config.toml
num_hidden_layers = 18
hidden_size = 96
num_attention_heads = 2
num_key_value_heads = 2
head_dim = 32
intermediate_size = 256
vocab_size = 2048
hidden_act = "swiglu"
norm = "rmsnorm"
norm_place = "pre"
norm_eps = 1e-05
positions = "rope"
rope_theta = 10000.0
rope_fraction = 1.0
qk_norm = false
attn_scale = 0.177
bias = "none"
tie_word_embeddings = false
parallel_block = false
init = "uniform"
init_std_qkv = 0.0609
init_std_o = 0.0124
init_std_up = 0.0609
init_std_down = 0.00621
init_out_by_depth = true
optimizer = "soap_variant"
learning_rate = 0.00552
lr_mult_qkv = 0.5
beta1 = 0.95
beta2 = 0.99
lr_head = 0.00948
max_grad_norm = 0.5
warmup_steps = 200
schedule = "wsd"
decay_fraction = 0.288
decay_shape = "linear"
final_lr_fraction = 0.1
batch_tokens = [16384, 32768, 49152]
max_seq_len = 512
doc_mask = false
z_loss = 0.0001
train_tokens = 132900000
max_steps = 4607
dataset = "wikipedia_en"
Each number is 128 + 32 x the weight over its row's rms, rounded and kept within 0 to 255. Layers, rows and columns count from 0. The size above them is the row's rms in percent of the matrix's.

# layer 13 MLP down (transposed), 256x96, rms 0.225, rows 193-203, columns 0-95
size [ 91  90  87  93  95 103  90 112 105  88  86]
[[174 202 126  99 150 132 146 110 169 114 114 132 178 178 121  96 165 106 104 102 186 140 128  60 106 169  62 128 119 154 144 116 115 114 115 124 177 128 169 140 135  86 108  93 166 112 135 169 169  54 123 153 203 141 153  69 112 124 105 119 181 117 105 130 132 109 140 144 113 112 109 123 108  53  93 139  82 122 143 122 103 129 178 131 180 105 180 117 165 104 124 179  98  93 101 129]
 [122 134 120 134  99 123 181 141  63 130 177 112  76 138 152 157 134 112  64 118 129 190 148 124 116 115 189 120  74  92  83 136 122  83 124 136 119 138 196 145 159 115 159 196 118 111 107 122  68  93 122 153 115 164  84 169 145 134  64 103 102  98 150 141 129 111 159 169  77 160 162  91 124 102 204 127 164  92 110 134 144 151 105 119 100 120 110  99 130 164 141 162  76 164 173 148]
 [118 152 186 124 125  78  84 116 147 135 124 161 144  77  90 163 149  95 127 139 153  72  78 146  75 131 128 128 123 150 158 115 143 128 132 155 134 159 162 103 111 151  87  64  79 126  71 149 105 123 145 157 124 139 126  55 169 127 150 113 202 119 124 119 209 136 107  55 121 180  62  84 153 180 103 150 112 124  99 145 101 117 144 116 166 120  99 137  85 142 103 152  84  82 144 124]
 [142  68 176 155 131 122 151 162 143  97 147 179 124 142  96 136  89  39 102 143 128 120 176 126 186 190 144  98 110 118 196 125  96 157 131 131 113 146 123 123 100 138 128  93  82 112 101  95 169 116 130 163 102  99 160 118 142 122 174 139 101 164 100 122 116 152  90 102 116  88  86  78 117 170  87 130 120 131 109 114 166 149 182 160 176 184 136  88  51 155 186 124 104 155 103 108]
 [142 159  55  56 146 117 142 134 107 144 152 117  91  99 129  70 175  79 136  83  90  99  76 122 179  69 118 138 117 101 126 149 179 140  99 156 122 126 138 152 179 119 152 163 122 134 155 154 141 150  71 161 138 152 111 111 165  79 164 148 106 133 146  46 120 106 160  70 133 166 204 140 118 153  90 127 148 110 126  99 147 146 179 144  93 145  76 123 152 116 105  95  82 156 135 112]
 [132 132 135 179 130 157 170 131 160 122 185 127 144 106 157 101 115 140 107 124 130  98 158 112 107 154  78 152 163 126 160 112 137  93  65 162 156 151 132 101 130  76  82 130 150 104 135  77 115 129  58 171 113  72 134 186  92  95 114 119 142 123 134 113 141 147 140 100 144  44  97 148  80 137 169 199 113 121 116 131 164  96 139  69  59 129 153  96  96  54 135 118  92 134 111 182]
 [139  83 118 187 152 132  62 174 121 137  94 119 103 125 139 165 154 146 160 121 104 163  74 149 115 100 162  40 129 136 128 118  79 118  94 148 163 100 134 124 151 166 108 140 180 141 154 117  97 151 119 141 126 171 159  95 149 117 102  45 143  95 106  87 187 147 113  82 140 140 144 147 106 143  94 184 106 123 151 118 165  94 107 134 119  79 174 184 122  82 184  93  79 136 139 177]
 [ 71 148 140 133 133 152 104  61  74 133 103  67 120 178  95  90 117 112 114 171  93 107 153  85 118 142 104 141 169 138 148 157  46 150 176 136 126 125 154 124 100 141 151 166 122 111 183 116 160 153 121  87  86 125 149 127 199 152 136 116 125 108 192 159 161 179 123 159 168 103 149 112 130  99 150  84 104  69 134 106 115 104  93 143  87  91 123 105 150 205  95 163 131  98 110 159]
 [131 121 197 146 136 154 172 107 161  79  68 132 122 121 121 163 100 101  13 139  87 147 114 109 122 138 131 142 112 186 136 133 165 114 100 109  98 107 145 134  99 112 192 162 139 110 162 128 108 146 136 109 131 193 223 146 108 120 108 133  78 151 217 111 165 131 167 144 168 121 148 160 140 110 165  71 110 126 127 121 122 114 174 150 112 143 124 123 151 140 163  82 170 141 128 140]
 [144 132 170  97 121 141 152 102 168 149 124 163 176 148 149 141 126 162 135 133 146 110 133 105 158 107 167 131 136 150 157 113 127 145 120 188  65 144  70 128 140 147 180 193 124 114 135 137 170 186 141 135 136 131 133 120 143  71 104 233 128 123 175 172 154 113 144 111 180 112 121 149 192 102  89  84 109 110 149  96  55 140 114 173 137 167 118 110 207 115  84 115 115 134 164  95]
 [108 112 149 110 179 118 118 154 162 171 133 175 136 123 185 121 156 132 114 110 161 147 144 183 105 120 129 243 103 131 147  94 132 155 113  73 138 155 193 105 164 106 207 138 139 135 138 157 134 144 148 138 115 101 160 151 123 114 164 133 152 101  78  94 166 143 118 119 150  99 114 189 154  98 152 102 143 150  88 100 125  68 133  88  66 155 113 127 131 147  66 111  77 173  96  98]]
# layer 13 MLP gate, 256x96, rms 0.216, rows 194-204, columns 0-95
size [108  96  98 111 112  97  92 124  97 102  94]
[[140 175 124  83  75 131 139  89 115 183  61  86  81 141 136  85 124 114 122 199 177 111 130 119 110 113 112 177  91  94 152 113 107 130 153 145 151 102  76 132 151 142 132 101 185 134 124 124 134 122 132  90 139 166 115 136 114  79 193 134  95 143 179 164 119 100 109 128 169 141 154 106 136 181 135 182  99 123 161 122 112 113 167 106 177 149 110 107  51  38 119  81 139 117 101 145]
 [160 111 108 144 150 142 110  95 187  88 104 203 104 174 105 148 135 144  77 162 165 147 147 101  96 136  90 153 111 138 138 119 112 140 143 123 185 179  86  87 118 160 136 132  91 173  87 121 113 145 112 144 157 106 103 163 113 119 130 149 145 214 149 102 179 104 118 103 110 103 123 187 158 140 169  97  90 137  92 174 128  50 144 121 116 122 110  94 195 160 167 139  90  58 122 139]
 [ 88  74 104 102 120 147 173 104 177 110 116 125 122 159 179 152 118 126 145 212  78 144  91  66 116  56 108 189 138 126  75 170 175 150 136 101 132 156 123  79 134 113 154 156 137 128 103 136  65 113 154 145 126 148 101 136 168 148 107 107 151 157 137 114 114 101  85 155  47 148 168  63 119 130 150 139 158 126  90 110 133 166 180  89 171 139  93 115 151 100 151 153 134 158 136 105]
 [151  76 109 166 112  88 149  67 167  86 176 102 126 169 137 210 128 152 135 120 163  87 169 139  80 115  95 135 116 165 137 161 150 129 113  80  95 115  85 163 110 100 104 123 116 140  88 194 166 137 119 195 106  88 140 153  71 182 136 150 145  86 135  95  92 168 127 137  86 164 138 139  87 176 111 132 118  61 150 185 126 148 126 107 100 146 151 112 100 122 123 184 150 100 131 118]
 [163 123  86 120 105 158 148 179 141 126  66 104 119 130 147 146 141 165 131 163 165  69 132 122 119  83 150 127 110 123 133 110 129  94 116 139 112 108 131 161  71 160 215 132 116  70 106 129 147 104  81 100 135 130  86 142 128 135 216 100 110 160 200 147 108 218 139  89 138 171 145 141 144  95  73 107 123 135 121 140 101  92 117 200 161 125  80 176 141 145 120 119 164 105  96 120]
 [139  73 116 134 164 149 121  85 167  82 173  92 191  94 150 125  58 126 209 101 135 153  97 145 138 115 105 158 132 151 115 167  94  97 134 182 141 160 132 114 124 134 124  59 203 141 110 167 104 159 150 139  93  46  98 122 133 125  89  98  81 123 125 152 143  81 104 166 134  89 100  91  82 195  92 136 159  97 120  99 172 178 105 110 136 111 137 138 125 135 140 140 127 134 140 114]
 [125 215 189  70 153 119 105 153 122 124 114 219  91 108 148 169 134 191 122  91 142 142 142 128 129  72 142  81 163 138 131 184 152 100 142  85  84 180 103 115 152  71  67  84 124 127 145 170 159 165 113  78 192 164 154  79 137 125 131 120 124 124 113 121 137 173  76 155 108 141 112 149 132  98 129  66  79 137 128 120 126 139 158 132 121 129 143 112 116 130 137  84 146 153 124 131]
 [101 131 128  99  62 198  62 116  63 141 117 106 188 134 141 130 159 120 159  81 134 152 196 118 211 111 132 118 114 121 138 162 134 178  88  66 154 138 151 163 114 101 137 121 118 105 111 147  86 119 154 187 143  98 150  68 123 100 124 123 148 142 137 158 128  55  84 131 118 124 135 163 135 135 139 159 103 105 157 122 135  97 197 128 122 107  87 110  85 150 176 123 119  67 103 122]
 [188 113  93 188 111  82 144 113 179 137 194 112 104 118  78 107 116 138 109 104 109 165 140 120  83  81 132  99 162 123 129  63  95 131 123 134 106 149  71 166 136 124 116 121 106  91 112  99  43 173 111 113  97 136 120 134 150 109 152 165 145 116 187 158 173 184 174 148 119 107  99 138  97 166 101 117  69 158 144 123 195 140 188 150 143  89 138 110 121 105 164 120  81 129 162 108]
 [148  91  86 154 139 148  71 157 143  86 134 145 133 139 149 120 179 162 185 163 108 133 151 148 135 154 161 175  82  97 140 102 106 104 131  88 102  73 183 132 127 145  69  98 154 142 149 122 109  89 139 156 107  74 130  95  80 195  94 108 110 164 143 143  56 150  89 163 128 118 147 122  90 105 174 136 113 184 137 164 160 130 103 132 167 188 149 102 121 104  80 105 133  87  62 101]
 [131 120 110  67  92 105 133 172  59 128 127 170 124 167 115 165  62 101 162 130 169 105 112 137 140 180 207 214 130 131  67 151 118  61 142 106 105 145 106 109 131 103 133 128  71 137  95 112 121 156 154 122 126 134 132 143 108 160 171 158 134  87  77 133 105 148 148 127 127  66  96 140 161 134 149 135 128 140 164 193 149 137 111 157 147 190 196 122 166 102 135  93 124 150 101 132]]
# layer 13 MLP up, 256x96, rms 0.224, rows 194-204, columns 0-95
size [ 89  92  97  98 101  90 111 112  93  94 103]
[[131 131 194 119  67  72 150  76 149 104 133 184 134  28 123 150 100 121 173 203 136  61 141 145 127 144 142 148  87 124 116 104 106 114 101 127 202 114 117  92  63 165 126 132 182 144 131  96  82 107 108 121 120  90 133 164 139 112  97 140 157 102 159 129  91 112 152 138 100 108  93 129 133 134 103 102 138 126 109  79 118 145 157 189 150 132 125  84 153  94 138 170  99 181 124 148]
 [ 65 146 129 116 172 164 140 120 100 125 154 132 135  88 144 208 181 157 139 125 119 130 157 106 119  99 185 141  84 119 195 168 106 105 132 131 140 136 116  68 202 120 126 134 117 117 173 171 106 152 167 134 204 126  94 100 146 116 165 128 149 149 130  86  56 151 127 162 174  82 137 162 185 112 165 154 125  93  97 127 146 102 103 117 126 144 148 129 125 133  96 117 169 157 167 206]
 [160  81  87 137 104 153  86  82 175 101 138  79 160 153 138  98 104 164 139 111 163  99 151 102  93 132  79  79 133 180 116 168 141 112 118 146 110 103 151 162 143 111 124 142 152  59 145 160 114  65 130 123 167 166 151 101  86 191 230 172 150 145 128 156 131 144 101 135 134 133 153 153  98 161 149 137 154  90 109  82 117 102 103 133 116 147 121 122 184 142 131 177  96 150  90  57]
 [ 93 112 149 138  93  97 130 194  49  47 168 135 183 188 129 109  75 121 107 148 168 108 153 189 125 157 156 147 142 118 115 119 121 147 157 117 190 109 137 130 117 125 151 123 105 201 109 127 145 111 129 105  99 116 102 159 118 130 124 139 118 157 194 155 124 150 150 170  96  99 116 167 174 136 145 114 108 123  79 133 167 148  74 139 230 138 123 144  85 150 100 132 115 134 169 148]
 [189 131 108 189  81  89 108  95 167  96  90  88 177  97 182 125 103 158  87  99 192 112 131 110 106  95 167 133  77 118 148 107 137 156  67 117 100 144 103 123 164 137 131 156 178  86 114 153 121 142  90  93 148 115  77 161 146 128  90 166 133 116 152 117 134 163 103 159 143  85 127 102 119 148 126 139 137 128 140  86 134  89 156 155 131 107 227 120  79 120 177 176 144 183  99 132]
 [149 100 134 116 113 137 117 130 102 120 179 146  94 147 160 189 159 126  67 188  89 101 182 151  61 127  51  88 153  89 146 159 161  60 148 142 140 166 167 148 126 171 106 132 160 113 136 131 117  80 124 106 117 155  97  78 111 102 110 106  69 130  86 103 124 128  92 180 144 122 148 183 116 106 162 170 126 180 186  80 147 154 123 129 105 133  85 117 102 154 139 159 154 162 130 167]
 [ 85 158 159  99 135 138 125  85 203 156 195 123 171 167 163  74 143  93 135 195 134 107 154 128 129 145 125 169 131  91 152 178  80 132 130 127 182  99 108 201 154 198  77  83 107 100 113 107  98 105 157 134  75 164 194 114 154  88 166 110 152 177 193 142  93 123 151 102 141 135 132 151 125 115  99 122 112 108 155 140 152 141 117 144 159 114 136 135 133 132  99 144 146  76 117 158]
 [ 98 132 122 148 146 102 125 133  96 157  93 157 139 140 181 155 210 138 172 123 126  91  68  88 110 145 134 117 198 121  64  50  92 102 202 169 163 107  94 167 136 148 150 195 157 141 109 117 143 128  94 140 151 115 120 118 178 137 116  88 102  95 197 150 122 187  89 133  87 150 125 124 105 127 172 106 117 125 129 147 144 167  75 135  97 164 161 166 109 104 126 148 112  90 132 139]
 [ 96 141 143 198  91 150 112 160 102  90 102 145 156 155 131 165 152 114 107 117 189 156 105 123 123 166 124 144  55 146 108 162 175 128 139 149 123  83 123  97 126  97 128  70 136  70  82 152 153 148 175  60 185 144 149 109 129 157 105 135 103 129 162 204 139 138 130 142 135 141  86 163 162 112 133 112 177 144  79 140 117 134 152 150 137  77 134 177 108  28 142 163  98 129 151 125]
 [134 155 141 131 165  98 159 156  98 151  68 117  98 174  94 163 176 110  96 131 114 114 110 148 123 164 151  93 141 186 174 135  88 133 155  69 118 128 102 109 124 115 148 131 145 112  99  61 157  63 102  81  97 111  70 182 101  91 146  74 105 143 135 147  97 127 124 185 109 145 114 100 105 167 174 115  97 158 113 167 138 136 116 122  91 112 125 143  97 151 103 117 155  65 151 230]
 [ 82 103 154 128 161  97 103 140 217 133 117  72 161 109 135 128 118  71 109 129 105 136 170 128 139 158 110  89 134  35 150 187 116 148 165 168 114 151  94 129 127 161  83 137 126 117 142 162 154 112 143 212 140 112 115 141 143 126  20 161 158 144 186 121 156 131 192 147 149 127 151 145 119 115 150 142 128  96 116  92 119 155 119 103 138 151 134 163 141 116 110 163  74 114 139 179]]